Weights of a small transformer language model: 4 heads of 64 (1 for keys and values), a variant of SOAP for these matrices.
Each number is 128 + 24 x the weight over its row's rms, rounded and kept within 0 to 255. Layers, rows and columns count from 0. Numbers have three digits each. The size before them is the row's rms in percent of the matrix's.

# up: layer 8 MLP up, 576x256, rms 0.234, rows 371-437, columns 128-191
# down: layer 8 MLP down (transposed), 576x256, rms 0.221, rows 371-437, columns 128-191
# gate: layer 8 MLP gate, 576x256, rms 0.222, rows 372-437, columns 128-191
up371 099:107135155138167137109111133127135116134132140116134122128171129095159127179096127118104133146116174109187116122128117141106097113097096092160126139147124169126178170136114073125143100122118147
down371 098:124118107118140130119133123125127142154123170171115106081105141116131141149132117117112091128144122100166141135118170152156128152142125108130138090132123137071130177214082160161167095101125097
gate372 102:119115139097131140133127120146149149128097098079121107144117149120115124113122103119098122109146073112145156133080128101106151171137121119135127118115157119137149087130136118152122142184106141
up372 099:138168138121135109092115124126110078153112128109154137115137137109133146112118140122131142126128087179085110090175130092116154148128107138154123144105137148138193080122113129120089166167155121
down372 103:104094136148167074109131108095129142114122115159126116123131110128125137112117120167146170168111100123098141140126139099104134142103190119113149139129099134143097127164093128133113158143133142
gate373 105:109105110128115125096104128111137143080163139121137157088105131140108143172114160114166127159161168156127126128131134136132135121132103117114136139112147102124181127116127081100112168132141076
up373 104:110132103117105161175127152162091160120104127114140142104127147107165175116134091185090161101108117100160162177127120125116151145171112139147098120102119144135157148157132145120113116070097177
down373 105:167172148128146114108172113158152086115126121145126143163149109129140164099085089110102109129135144122143106107135151124109132167102117090115142122162142116129126139134129087103120114080124154
gate374 104:180115106099128166132122141134171155126159110134117112137155095143107103113141122139126148156114109108153086124107134135108110169123143128123076126125139106146118166138143080128137129131160119
up374 102:063189151144174146111135148129081151120116149106143154086102132057091137151151133108123080119102118152157105129122134161137150148119151134104103102116129140115136132131106121143154101178083104
down374 103:113119144132160150138146124094120120075148149092128133125080150095127128137139141119116079115126139118161131113158164121101102110067137137116117107098104121126158156139112144162182086149124121
gate375 100:159154110130151130114117089160176111111164158111128117159185141123091131103138165145134058130124153116171094142085140175163157118117136150075170106156142110120141117165148129147112111128108165
up375 096:159168138123128133112158084145149110147142131142152125093103126106123142127122140164140180092145159098163116157152144105171129166131116143092106124132107121121108116092141105100142130127128133
down375 100:105127131119146125138168119110122124114130164135134124129112138149136146132112126078112092130135180105127123105161146117117141127113119135132123117181093134087124089119126157135138114076134137
gate376 108:143109130135132118132083147088153110134135098135129123132138128094144117142142137150129156130149139099131122146134156109147088138119142096116093126155122132156137129114108138164140137083144128
up376 099:152173125126136102126118143126123133139167127106141167137130113137121099152121131127144151134100142129144163095107130133119138145102134158089138160116129115123121097089157176143162130137125129
down376 102:120100121129135110112120153112170175132151141148097132131130125134136097140166131110132174103133132103102115121119115163107178090126121122121095100151093115148112131135118066119109119116139142
gate377 094:154190113087158158128162110145135134160136098159149119132118134107127121072118092178162123126130143125123135139067151143121147116142110115123140154117097140100152119125094110165103132114144121
up377 091:110130119087110099131152128087131115147091106154156138148167094123137106097119121125136112120108124124148138156123153140123148119141060119122126172146124147171140114116136116176107178115133158
down377 093:160114138131101108137095124116122135109120131119124160097150106107138114127089076123159108110157119101118127108066116114173094177139140129109141178123123144134142115061151147111134152103142119
gate378 102:137126127108095175121165124078157121136164135130114110110173140130108078135100189132137103100129107108104117108153109109149131159121085127138168088121115076135136128125136126120125139121139134
up378 106:149107103158156093069141115149110170092140119128107141142126135139136132076166105125116131113121144141129119102104139094110118085104128091153129135148134147136104171135139124130140088114111088
down378 100:134115086098121110147115125129139138144131112119116156128118110119132132161135109096184131195129115149141152111082106130087126114151141157114152138090173114122160046139101154138119190138106122
gate379 097:142103134116137129127165130134116137158109147102133161127155125180131140113126123124142114159097117170078130125167126124125141095150081095127165110081111087138090107113136180125116132124128145
up379 100:132147159143117140164130117159092158092129130080111115144077118131112174175168101092131131165100114120157127101140142144154119159089109143087137135100132121139109147163166157130146108149147099
down379 096:124107093109120168095115119150120098144149156063116104130148096166095098126129166139140150115122120111122113107116087133105149155124123082119128169165137123116086159140111123123163124139167048
gate380 096:115162154104130105133191156144178123166138111136105117137099121104124130119113144130139154089182099139138112149116137129163120136103131137100163091104155118101122125134139119116129090128142116
up380 099:145160115139131123106142122129151148123135120160089094157136114062087111121097081137155107115122089154108061137121097152160124129121183112168117160094132134144142125168141137118124151130096146
down380 102:151125113140130104107113162100072120132146127137093133121062178080146129107145151102129089164130128094132112082130091153121087107154133126132120131139192148147129123153109102153149124136118138
gate381 102:143125108162109147149114102122148167109106159110120126143173122108051125136165121139108112121113130118142105129127148128150126139146128148166119154115111157136172096155184114138139132071122137
up381 101:149129083082092128166071105109134120115110155141112176104115139149130115151153117160143142104107146126146128139127154125132150107146148168137138132100105165082128118181149184132154116127116118
down381 103:137121153100145164136116094102129081152095147140132132173135099133075099108119171126117133098160127135127122142123164149110133091131172090145121151104120137094123086107172102123151149151114191
gate382 098:170128165126121120109163136102138113128164102140133135170143141141112136165163161164126124090101124105141094146145114091142103146124088116130112108125125159117144119120133160143130160142125140
up382 099:173115113084110137069156142122114124105129110094136085104124127124143118124109150127165105152119122112158093123113118089104168126142111135122126092133122128115101126131136117172091142172121158
down382 089:085142141133129139161125118106132151131104119125107128180106126143168126134149140140120110146110107160137138132148139060109092095116093127144146127111101087157182107117127111100122149149096169
gate383 103:178101144163103118162173135142141121131095116119135111129149148181182147106143106138116143091113142143119133123124120136063096114126111169123165171130167139143123152100167108120138119123099116
up383 094:136100127134177083177137116126139105161139219115129132115162134133093160158114109116133134095147089150136102099121108120152161151116147159123143119125126102118116156102125137060091130137114127
down383 096:160100138139114144145108113084126158127118127123148094133157143130101127114108149135125129143181120067132131133127111161125148109129086108097124116115125098112088092083132150134104092108173182
gate384 094:155161138143087148128160134153152157120178131163133124156131135132076133125155144152119133138120120145111091115159132126143141094120177156183150132129185144144111162141153154084131104118100100
up384 095:133135149130147110115146149081123135126110140119146106083114167092127086135133125078110160116145115125121107131142136096121152152153111132067113112137123123081127126159096109120118122148161150
down384 101:087130110110123116131106126157171063154113136116098153118105117102111158120120076078094113169141121134134084141132139118137139129153140160147124156103114162116110114136134111143120110104141126
gate385 104:120095096144115124141146117167129122119072104143132148104142161074151094126148096105159155114109079123179094073079132153133100144111097103152148102163110166136147078149129135159165154130107125
up385 104:126113115128101112129118114152111156106129162164096160149094166152109136135115131138132185146152150142112115098177123094180129132128157135151146169116134114094122098120099162099131106133098090
down385 099:112180118094139123076126094106163145073124132149100118152137126141095169126158140134124123128165180116141112081148124126171101119149131137144109162096127152103139110107099127114122115092090114
gate386 098:127147119107156101135164106096141123191116115133118150123131107125153124110157119075121107152087145124187118125121128131111138180171206169121156136124120129161110123146105105119124119127105092
up386 100:119148125113092123096188129096108118126110133075119118125092115166122098112148111122133122086130127088134170150118158125133142144120157139140144136148134081127132131140099101139120120117165126
down386 101:130128114110145056136093106155138121125150134152103176147105131148148126151107117089118117126150117097092104105092136102095097130135151087115140129095115093089128184143088113147145072138162119
gate387 104:084128129125139143110163128164128103140132156141152096099117159126159106095132155146167107102095178107179110183126134148156131097140149203139156164100164150103126125176139129116125107142114096
up387 106:164151145150160104151115112164101078166109175112141151077122171126166119119145138123145153108114100144113148112129126094140141145133123122117130131127142138135116152101165112142053128106125154
down387 111:119150103184119114113114107128134120155126102102166103120122164167112125168116128123107135092110152119129149118101076131117139192119096116090141107145093133137150134097147179104141129133102166
gate388 102:157144117148132130165183115134125122162094128156098140138105114122139141121111082127179123126148137169132106144115137154115130141147127113192112142132100125150091135127123135103147112155107087
up388 099:110116103136092168081126111145123129129100122115109147112116135108101139083137092128136142094103141134123143186096088151137165134128141114166132172116114115133133128127182112136134111128145092
down388 103:124122121130143119132152097153089124146140120159121157173150106159111118089110114096121113114064133129112162120104141103111136121120114128147120127149173093162110116120109150124096085149090108
gate389 093:173136151097099078127135111131143105139088099117131113100156170088146109086181151133144126117094096154126151122136134137141106118136094150132124119120143143117136130100166139153138153109147119
up389 094:100183133162141114112129158101059081141118105137099125122147130161142115149116100170103147093130145127072185091114100132101156139129139128126115142112118113134138154127156112092104133145158126
down389 095:090135135127129130100116185122114129100137164122132141132097142157115097129157110159103114096117143095124169092129110175117147102115107124121152161110133117122101139155128132144072137132164149
gate390 095:170116126108115126132149091119106148099132102126182090127156172112169130158095157092129122103147134114170158105120119140096164152128122100130125116113140137144100138105146134147121137142120112
up390 098:125114099114123090117103097099159139143128144143091144128146137081173103136107104087142132109107115116111169120138112142134130160115128089157131172165133129127083085132104147165163126144107120
down390 096:121104175134122118172109150109108125155175160163076138166122133157127120103094120159166134099144130103144144095136104150187155127121125106146147149101144106094138141122059110127145129122125146
gate391 100:122119135180140126110140182128159128099127102173141085122143128137131136136126113134153154104125144139157133084132143122157156133128148121126146138120141122160137083158144171133097116140142112
up391 099:139113107152112124126135107155151117135149111135148124171124177166138113135121162140102117149112136179087108169126125122109111115104154110171109155096131127103131147119110124157148139120130133
down391 103:147126075100099101147107133114139114107135163122161139153136136134098152101122127108136132144127090091157144121138158162165122109150121124116125073126184135093123148122104114138123159097128140
gate392 099:122132134113153153135118086134133136126160106124138152143147161144097155099137193145112129080144124116118117115106117112148164129121120107124084160094173105154114093132127122140099136141116083
up392 094:120095128117177082125155116106107153161126138110157133151133148123110139104114137098116165116114148121133146105137129120110141111125195157161105091155160104079126096145136119167112149100137116
down392 093:139110066153089092135109095126128112157135086127153123134118148128146166146148172152134162109141116116134114137151095084153135186158132120106142090111123114110112114149165117131127145119120073
gate393 099:101089080150128128168123095172158138169118140124128107134110148096163158137120163098154144120127121127151133131160150125113130103128135137134146089121139138183154111103164099167143125140117186
up393 099:137088070127120117123143132138113127151154145091108137136128151110149115151135159102176116127108109124107150108158142103108124132151147097149130125143124125120121140121168115129121158151120148
down393 102:117126086116114140126146134159130094112121169129118103106145111070170157155153134116112140171133073180121141159045180128130130151177147130126094120136116142134123141097104085110138128134155129
gate394 100:141103105131115165135107123110166124117132088114129118125128152099111102136123094117107088145163143127103133139114124134117148101138088123140099127138127123155145138176124109087167133140143190
up394 095:151095112165114104137128113170106112103163101149116152178100101126136132122118149108112131118107118127120140145150132164080147135124123160124135113148145109106068110177076125113131088135113144
down394 100:138093150120194111074128080129111111075142123139119106148124067121112168126146131118081133132135142123110110101111121115135140158129109090103113132161073145112158137121164129115139171145146211
gate395 128:123079172147164115140157083095174106095114167136135134148118159091155143112135090128071154151133090148079141143121165155138136141144163142109119126099144151140131131129145158124137117123118050
up395 111:139161090126120177087087104136121149140169107104141105114139106179100148146136158139185120144151139131156095092128142113120117128140086124127155139119104091104129158132162138159118128110132130
down395 079:110108093123057099095107142108171164150134141130120133133073133115153112136153115134131156098105101165114120159103143129092096165125123141168103115140134153130127105187158131141128107139123000
gate396 102:088169150119114131162146193124158140125098083124124109136109112114134102134180121127105097111162134111135159131092115117140171142131136141109151094160118120070084099092125143118126131102141130
up396 098:134134133143175143101133105135131158138113135108125111158138117131142081097100106113132168147095106096088155149121089172121155124132159116119122109133117132103161129148113115154117145120076124
down396 100:135066114157135114144121140156113135151120149120102115106141124124131080082126136095130110140131144108136157113149147172114150157094109121115138160154147101143152140159113131175125082152091089
gate397 103:110141069091099155142162107098144129099122164091180139120150147127125137140132110131169079132134149111162089101171105142097131120143146135126131130140120134131112090131109108140144122184154114
up397 098:127099107176119163109118138141145120156149127113146129080154126108113154112158154116153126123134116100189135116156109141115173137117126159117133158148118135104090117106148155132083112135134128
down397 098:201164134125100119162132130108120125147114109110122098100143133074179163105176122131117110138149090131124094112139100104107116143089123129148139117136121137134113123142132104095117125144158099
gate398 096:155088127109141098124130123078157165093128139088106138126120136102142130118119118118113147139106105079104144093147127134127098165140147113134140117158116106125145164121130129130133098116134097
up398 093:099123132143191128122094126146133133097132133115161166132114120127134128147115157115107106142126114113139108171139117109126144116114148089104132150161112148130134085108095109102120191124145101
down398 101:117125170154079125111102125173115127153137089097139095105151094103122154111092115140129113105141152129169131122105127126093157140127160130122069135068131152106112119124061125147142133113128130
gate399 109:134117158109150109099137088128128108135148168131152110161127165111177151130136117124129185132107102114109130140107146088101134139173100118127123147136124105083150147133174136145118094136135134
up399 108:121129079103105127130129117128119185138107101126092093121153116148122102104118105087102121119120127135141091133100166136107106144125105194115164106119170205125075105101117143150125119081103134
down399 105:169083121132124125134120142120115127179139139131127103159125140114139152088160107128117139110096133145126120142143115149132129140157127131117110106131114149099142081159163124139118150096119090
gate400 104:150096101114093103146133156132141115137099168119142101147134121132135141111174128124165135172140134110169161154130148126116122156149172159127159121134130094125098161130087146115137094123134113
up400 104:128098162118156146057133100132135146117106131132173133120131117100101128127130108116157096130104098092088121136128161103160124121118038092114164133123140113144127107129091118167170104113132134
down400 100:100107138120142111136148118138142123134101122136131138121081079157153128095125100167113091069123139158136083119159131091103120138105072133130130129137138126140117155134137155146127122140115141
gate401 099:118110116105114138160137145148135122112152105128118121094124131103114131130137121125158133152089143121148159123071085119092111113155115139141149147114118130147122131132104154183121156160130104
up401 102:143129098130108129114135145113121161119148116115160141158148129106103059126140130107124098122076117134166115068138183132162139089196106107129119103116138129143141110141158096158139163166155103
down401 104:127059124113068092151152169143121131123147097126150079129116120099112087127143138167158130128121170130190092127136155136128116113129090120095138098086140112178129144140158126099100146141122141
gate402 099:079084147113100159125138133137161106134143132118124097124082124088150140134136143138122134133170071145098121096143144104067143122146125109153109137105127139116147125141136144127151144129115163
up402 100:138152167089094112106138108139115131150114151106118142140153100111113138137104126107117142117144192127124101113102136181158156144186099136161113150111117128106146132111113128069148152160124138
down402 100:123096148119104132097162155156108087150129097112112112107153138125124119090172098177121139117140151142149132108149161096130096152145123123134148167126162131158158115137122107068105131139121119
gate403 099:093092130112124149127187125107128183109154132121116173143145110145126148068132155135140101104122128135129100134091161143119140166154154086119171167116111137156130148159135150139155105141125113
up403 098:123122158113154109128097123074104152133132143129113128152142125138153177143108111114118106127077114117105166135114118124102195133075103119147096103137151169136114157078159162106145129140102156
down403 094:161102127128137115168113175119088162127132123141173155165151098116133105100123100132102122149101123100109148160102145139153138158106122118161129094144140154138087109169126151112115119112174127
gate404 113:089094132167150111105128086159111122149149145109138103160140083159092139133137172097139136170120138083192116130133141151174153104127136101122126126117178126118128163120086113131134112151111104
up404 103:157154107141126118136108150128119093143080133120124160106151128131142136128142191157083123124135143142137159166105145153143149155096107126153125165110085146124103123102163142156097175108089164
down404 099:148135157105119125145100115089101116131083154193096163104131123116132146136132121124072055128092094126114135143153098126141134115111144117124143116158153128129143123097105162173178099134142255
gate405 095:171105133145100103188124116110097124121115133104129094141131158143145170113100170177197111116166132137101119137161123156140147122156135109119092099142104142137162161124128146130151111163123127
up405 093:136136125111160127112120127163160126143161083123124161124123122167098134108118120159168140132115143128133177129135162130159123161107092150106137123092156099150125164168116146094089151092111126
down405 095:141143175143078134137154116099158145125108124053161132127103116120140139146182118084097154124107132108134096128179119114122155120139102113127121103138109109146102149156116135128140096133159153
gate406 088:174151121069159147117105090135140136133120132106118164106131154105133111113117120119153085144074114145126083148135138127140148186087154144134151146132108136161147153136172108117127132113128155
up406 097:088134159143127133130144134135093122102131116139110122066106111123147164079156118140114202115130081094112121126135146136089139055126103168138151104137117138121107163105101153127130153092148119
down406 092:136115075120161113085113131113126146137139097099137139141115147120124126132115110147119177130153151115102146133077120092138161144112126098162145096082160135109131128183127140130158097110135068
gate407 098:096115136145131108125095118170107098133143164088162087114155122124143186108091144073130116178093112162118111146128126114103081129095131173155132141126157107120108152154120166132141110123095105
up407 097:133103132117148145139125132086107146113130118184195144129153130156116122089101159157130142157154135122167118134104106128097136134142139091104160124151125146086129116132156135154141165129120133
down407 102:172090108152120112143171117143125103136137155123152112135149131096121100105085133156126135149107115138124140142117160154132138161118095137146136087089148096146120105119122119136094143133127149
gate408 105:109118108126101105138123152140156162115126072143120118114123156074151126144119134090138168138129118161162139146179118133120114122130108105164129136110139111116096105051148117132135165143130179
up408 100:171133180158101187075094077092143140108163106122164147133159085141138120109158154114149104154132125107127093117112145122114109171129130129104122154144106171160117116144133125116105157115119124
down408 098:193153133136104087111081064144140111148144121133139146140130098120131135156124162115136135094128153081128124115151127107131095060152132111137133114163113135138132141163148150120121116131135114
gate409 094:143157140141141130117180161128148119136136153150126139103110149135150117160125111126138135181132127102127136102129112107105152140120148157154093124109131155140160180145139132123111180151159156
up409 092:129126127165113095159151189134125121052112085124123124116140099117139163095150110115108169116164088112081116112135116084136144084118122143122076147124131098124112091143143134133092149124184142
down409 094:132109149087151176125144158103123109102108136126113126144177108136125099121136131161061119110123129124152109127160120130132087156125142121096137148167084133164125119109165062125130155119143139
gate410 100:159129095161136107093141086100129147126165116101150113138124132095106160113144145100164156118118139156121145147154132084090117113112122124154145146146085124148142127106139127105096094103149137
up410 102:173129111128110159168130131072098094118116139105112095102123137110127108094102142108096129157108163171098152116146159135159144175137141121127130158128128120141138131134120171118093130104128186
down410 102:132158110167156158115091099121152146115135148113141136094124162131135110080176132132111141129135142117133162099114139144125117092180098102094127110156139139133136163096145127095116138115101209
gate411 097:123129106134116138129111119090130121185119136168125156162092119109091138080106124093123153138097137096128152127142122131129138131140081129131134154137151087121108117116174113148130125132094118
up411 092:135110147145156132069118085167118115120114172130146153099095139154133131158151142114156141137108121147076127126110087158091083151113151142131117146106106160116145107140093145074115162154145092
down411 099:114101147111115106125094107114118136157160133143080093103145112146131139144110132104139131130162143143130137098175091133131092100137150158102152151136103135139097096143109145094122139125141109
gate412 103:104078156140112144123122109136139151132134154152130159147086160146110102178135139167136117107120138144120075085111128171110108144125157176092102108135145185103151107105133123138114129169084116
up412 100:158117103099094108102120138131081130113116115108117111156116102134138134175116123131143127156106124130159175145127073107120129104115149174156128126148108107150155146164108122119146136125142121
down412 102:120114104089099137155117112144152116094125105124082105128108096171141131111133152127149130135141122135126169134109062143140135117164148170155159130168118140139142128157105182127155127127143200
gate413 103:147096096116127119092159161156135166139135133094145161162117184144148097159155133146152151130163143083107135145097108096125168102123140126127159104126161136154127109177150155149106124074089118
up413 099:110121129115115132125180093103152115094122159123137142115111133149097096127147111111115142103108115101164138126127153098149131093136139131151130141159157142157088154167168141120149121117185101
down413 102:097109113099132114169112111124133095087112114137097125103115166142171127094132126133093100151168152138152110112061096108103120155070137119129145147136139092111080144123145084143120122095109164
gate414 105:147108135114140122129126111111125097146176130095100096134140165120138114110137153154117136119105089155197153132112141144184086162140105122141119157112112123144126116167140132130134136149142109
up414 102:117129118124145126176137135146161111151116134066122122139113085079169103133129109101121166063154111107128157091106134097121164112144079145132115139129109098089096135143092107087169126103125123
down414 102:122130151104137118156180121117151144155158104196123161171124149121159120127130141121083160088102179126115118135118117164138172138131109124151117109085153129101159120123152153110146126150123129
gate415 103:120142129077182135168170144152173111128137144159141133144128135134128169141123155156114135122181171111118133179117121167090108133098121088144092079138124149124222130099112128110124091141175117
up415 103:155131140150126121168144175156139115124140134136148116175147133115086123112126100120120128142144096114119112135135089125115175102116119131096097110076170162123106176106187103160130102122088159
down415 106:152143154142065128106077179124081138128140118085134110163121160111164135122134135115200149134129138166105125117091203134159109113147123114126088132157147140133151123123124131154132090117097141
gate416 100:141141127127140132076114142081156152102156115159126131186105091116127105170109115106163126119132091125167146104091117122158127143140121099121121120131123183182059175099141128157105129194145149
up416 102:147137127141165160157129095112103137120130118115128121168119110127152118134154150150114140119114153101108121116132141149172150104120067122092102106108148156151155178143115205132176092146144094
down416 103:139152093140138131128136130144124135103105080093145103109121181128128099143140130157111104146144147078142122118147163118134127113164125172127071131091181149164118124104161152106135135112204111
gate417 103:146157156128147093162095162130086135164145110118121097141118126097146161153133157113193129096113132117080135114111076135132121122130136119137144100117093184102111105143134153144113105135135101
up417 103:126153151162129088087136118140138160120153121122102118094115111108111140154105121141127134084120128082143087074149110130121136150147122106100110134142080081083128167110116174082139109130094139
down417 104:133121119129138130072083136135090157115178148100105128127150125149130107110107097135202124112108158150150130109117135135114093126126158091147115126102105103080109137106135156133142102119175096
gate418 101:134180084151146148165134126134151123103130130140137145141138126153153122167128111111110062141166088137143103094151093111115116151176143159159131127115112123144149134099083140177159136116141132
up418 101:137114138058115116130120145135143144099111117142120130119152149118136143138153165128111131105127130142137099135117134139065139109141152113117155142154132144093109125124130099104086144086125111
down418 100:129159093121134116103101134140124061111151080099080117116112120133100084159091135152148148154130068107115162080108141155122105076147144150168119120158110120125122133132127153142100110193125128
gate419 102:134106121120159152119114146124177130158162087104127099139110072144117155119134068164140132138122128144154144097141101132131101101104128110103141145197115118132120139136147118158136127121127123
up419 101:106129090120121115121138142164125118160147132101167090117144111132117126110113127166087091134126151157104166154077167077111128125135099114161087133164138148129123143110140083114140152116164158
down419 096:141167088133110144132139121152088119164138126118122157123109113106101131092168159183104097121121129150074160123105130086129127116163137073148153130089122131128144166085082168084126156148179161
gate420 100:096141130106148120135108087146119176147153100133192150137126114146143107138171101139128129134125093095094136180140101140131123127132160173090127097152096104154115133145147115180161133098151144
up420 104:153153119087149154123124146139098118148154112125112099152128161063133111102123129155131105097135142135143142081119127171143121107161131110126143144119138154127172177127139066149149159133110109
down420 104:146140120139111154135135142117097111127115090047125140167141171116115123105146145125117146147109116130115108151156125062170124144160127088123120120126144125183142105196142092072138154172169131
gate421 106:088134157128158161132158088106144142133165121134106110151102151117148163123162144108173109158099154066111147125143087092157112113125091155132125090131104120160098130093117121148088134120087058
up421 101:185109114092066150138134128113149139153142133150135084110148160096146126132088123105087161123156128160130136113177130125120149149143107068131132119158114108122118107151154140119130136085144119
down421 106:123112167154129115150092143144115173125132155092124122158088200144143085114109139118145135133114131130095143120175129106094116099169158174154117103133143154120150128145139134130118163102117140
gate422 101:142111128106162168125113140128184137145138121084133121112126134116144162150128117159126119179127137118157140135138131111124135128109146210135105110142102127139162162176143128129161126099148125
up422 105:142169141093137143139110111147128134092184121162149123110113136146127099127169138143161104128105123140131080116097139166120157138126099129116094157165117109106099123101147114153148133110164149
down422 104:092135139121085096172122118102089144130186147133110088151143087104140079128130148128164109115104158165123149188111144121135132127144145100115087145140136102158109123135176111107117159138169164
gate423 099:120137126150125096140070142129132151168114141205127134123161130087109139100103176101111123146145108142130105097145120163095151145109116095152157149168139139151138145156159128129166156131136129
up423 091:104143111113118182144133142102122151137055144102143142138106141141124159104081118100128161125115140126116145112097182137115088116076128135116132138128121113135095106137099163108144152142123095
down423 092:115120185098154149178125116117109157128117100049132153119125161120107110139128183166109170150066160103123142175126134141140140127138129140141127126134099124133098123126118101148132163133154087
gate424 101:147149129099135124141114176121126126137151188095107101148106109138107138129102138120143109170133123127141108106106116101141121157111122111131091161130055114144063106099142067137125167128154143
up424 097:145131143108114145138085128108131093126172156139127130153110126143165140099043109107101101142123122131143099171131125120108157117103138137072130073155139111131107115109119133161111171129148131
down424 098:155098161155175146139117167177131135146148135096139086146118143114143130088119121138114109157110173102122106090107129124125136174126128152135117130116147109098093065145148090157166100134151145
gate425 098:089153145134113149132145119183105127154167135160161145148104135137113139130136134163154144149111108167120116135130153161140121165097117107106128151163148122123113114082122163170128107145145130
up425 098:105126103150128129115141161119138095138140103119113145093091132114161127133149122139118156125100155084118108108106106120125074130106098096134112119134131086125092115088134129120080120066093109
down425 103:148107190130160108124093101146119133151114158130138103154128139129096114134114108119110120154129112116127115126110155149159128097103137133114079120128093131131145140148144102084111086111137131
gate426 103:118086150086174095142121130133163145103121111103127155137138107120123115136130126132103180137150147137165131119093117159122107096144113142149088102179122162113135122143122094148190156149140106
up426 104:173111138139131150137114129090128108098184134138176114094113121116132163140146149116106105147101144135127138119165151135106100131116170157097169143147104111142166114084119151134155130147139107
down426 100:120109155120117135147139125140164164096124121100117099158131127157088133139121174175085176096122108129136121133135146118111119176076141115134145110106167092080144124132115145158113105121153107
gate427 099:147161118106124103145143112131133155105135107110120168128082116135152134162150122166155114126098155109130129148098152145127108156099109097144138136157108118125109126136118069097144086152113165
up427 099:131099123172081121136116154139156151176165118131112136119149089142102139130144106125157108158119090108113115142108122118117137123115161155139119087172072134106130139163112146096139176127149147
down427 096:126098168131135133099116101149130101147114129154133165104116150094147151129157150116095116164177138131076138125145097136124154125101104103113126125136121137129109126119083137088158111123179197
gate428 109:142137105146179095118096152126081106123173114131149094113117128111084137139181139125146142136126096145130108157145144107146138143154097101120177139161170112115128136157127089121103132110101144
up428 101:093185123105124106132144129123105104146116105068117123104113139148113153124160125153128104090081190153142131136152129137114090164130141128100103096128139087106157157145096153144126142099103146
down428 101:174103167120151138147151142173199127142157124125102114128133108116100153126121113171143075115096117183123158166133118124132145120133100117190119113138140174124145144094146173119145103139186194
gate429 096:161137087142160162114121152124115149155120048164130133147117106105163166118118132122111131123134139093180148129152107157113106164140145173132098137089161084144131136162111142156091118134124132
up429 099:135112116161106117126116134180132127160145104133108144112136132101131098092132110153114136165129133118150115119172113147150091148115153164141084146110146136088150118165117128197117205100142114
down429 103:154118118100126132119159123132095169088131146150106151172125114085151133075124119122188093136134107178148104119108162104141135110121139102116175127099127070103130121105106101094132119112109130
gate430 096:131161155139073137103142076111149138123146070163089109125167121126157134158158137130110113126098103120106163086112128118159121141163131154158148079102131136148159129126146138134095131128117159
up430 098:103142114136143115160114125130130095135087164100128165133040144104088103086123090107135169126154174111149077115144100141132166134149160089119104164125104119145153085119111140113123142149141113
down430 099:098110099126125120142113140102143131123070115181129112128117124121098147093084120123101135119122158150131146143165114172098122129098151094130129120121096120126129092125090127126151147120156094
gate431 098:131101134107102133131155164103122122153082115126112095119162138147122099125150127121154109152158126164159102152125085146129085143161133102160109112100129142133132142133183142113122145144136135
up431 099:169156114144128155138095136111128152112097152145072152174126157077121137141158116113107139130107127115152150136132094175106128102142110161108097162111142147140158133158093118180123118137131172
down431 098:124139124110121130099088107138158138119109103134148123137149154125140149134158130084134130148136103108141089112129145121135154131116129103066133111122136093135163128153097131134125107127113132
gate432 095:151134056103138116111126157142121134133184096131125151107125128149129123099129171079134118120105186112131132170104113109137127105098083162145136176139110086159163144122134160119119145166119090
up432 090:102136140129158085109147083129141128132112114143101141156141127158179133104076071126129135166113125153145142124115106138135105157142141122121142074127142160127073149098127057154113141127117101
down432 089:131154143107135119122118151114115138142162134094147124113091129129100130128148184110202128110156182127122083122117164149112119126126120116155118135122117172114136154138124080160153136149143114
gate433 102:137125118105151128150152149121180151136118163104118125151130126130133121161114151134121122118208156112135117078147141101111136100109137167112132103149173166098133117126083130129166132136069151
up433 101:130133119118091104189139114113105129135113150126085105126104108132119093167073171141117136098158137142161119095126181130072156111123138094077141112138143138141111129095096091157176133109112115
down433 097:132112131110117164154159138142130140156143135139146109185091139137163125093098098164155095108160144149127071148164158109122112092132143089122106119134109137108090118117150135118148110125158148
gate434 100:136153062097160120138113123119151143122125138137152108112133115139135134131148132103188107121140138106157148092144122118142131138137126167124132123167139075101113169130155145148140122074144151
up434 103:148121100127156135106108106132162160090107160116094100112162142088116135102149147100132095096142162104151127110128145107123098120125104154107157124113100103076116115172130145087142139068117138
down434 101:131127067132132151154172091105115086162112104129121152120118112135131139115102104117088118146141083121132119133155135108130127134164144141156146086100146117138118156135100094127121142110139139
gate435 097:125131134093114098130133127125139081108162100129125130098136127141098095133133130141118128128142117073094116149144194166175106102135137117172138191123138096113132137124131130094128136127145101
up435 097:133162152163090120131125144141141145128139162142114120160108141172077077133129142112084202110143119132102131144137089080129117141127162165146102164131092141128118168094127182132102151128150124
down435 097:146121166104140155098105115105114167103154109099125122194078149151158108100107124115135119143094091128132140106109139102150123137139129089138081110124119133179126137063142138132100111162144136
gate436 103:115112114098120155154131178123154115143129109113132182163138082115186108112111134113139145121145087123157128141093133153105146132109138189118129109097120131171120132145097157165096137158121159
up436 104:090153151085082105134117132160152098095127137138100119132165108135149102111161137127170132103114074168113146118121132191132166121084111154125172104141110108153129154116176119140123128154131133
down436 098:134128134149099134123125144154120116115170072118160096088126113100124131109119142165131124090115150145110139097092122117135113113131140145134118120121191107144108080073063097139082118087129142
gate437 100:114118126144123126171161164141143129089111139138149122107128156117100107129137147069101158142128114059116111142111097154115113162122151132136083113134154171159108149094140122217095106093109145
up437 093:125104124142122100139160140115124136162122156154110165108096118132167135170129170127100142135144124126097131149150126125130142087131093132142091114154136169074143117072096112139098146139136096
down437 098:129140101135171141141112106147089095133117134108095101133138071165132145136155119135105097099126119130202116135129109135138144116145133142095104140109121134158122124124142179169086169157107117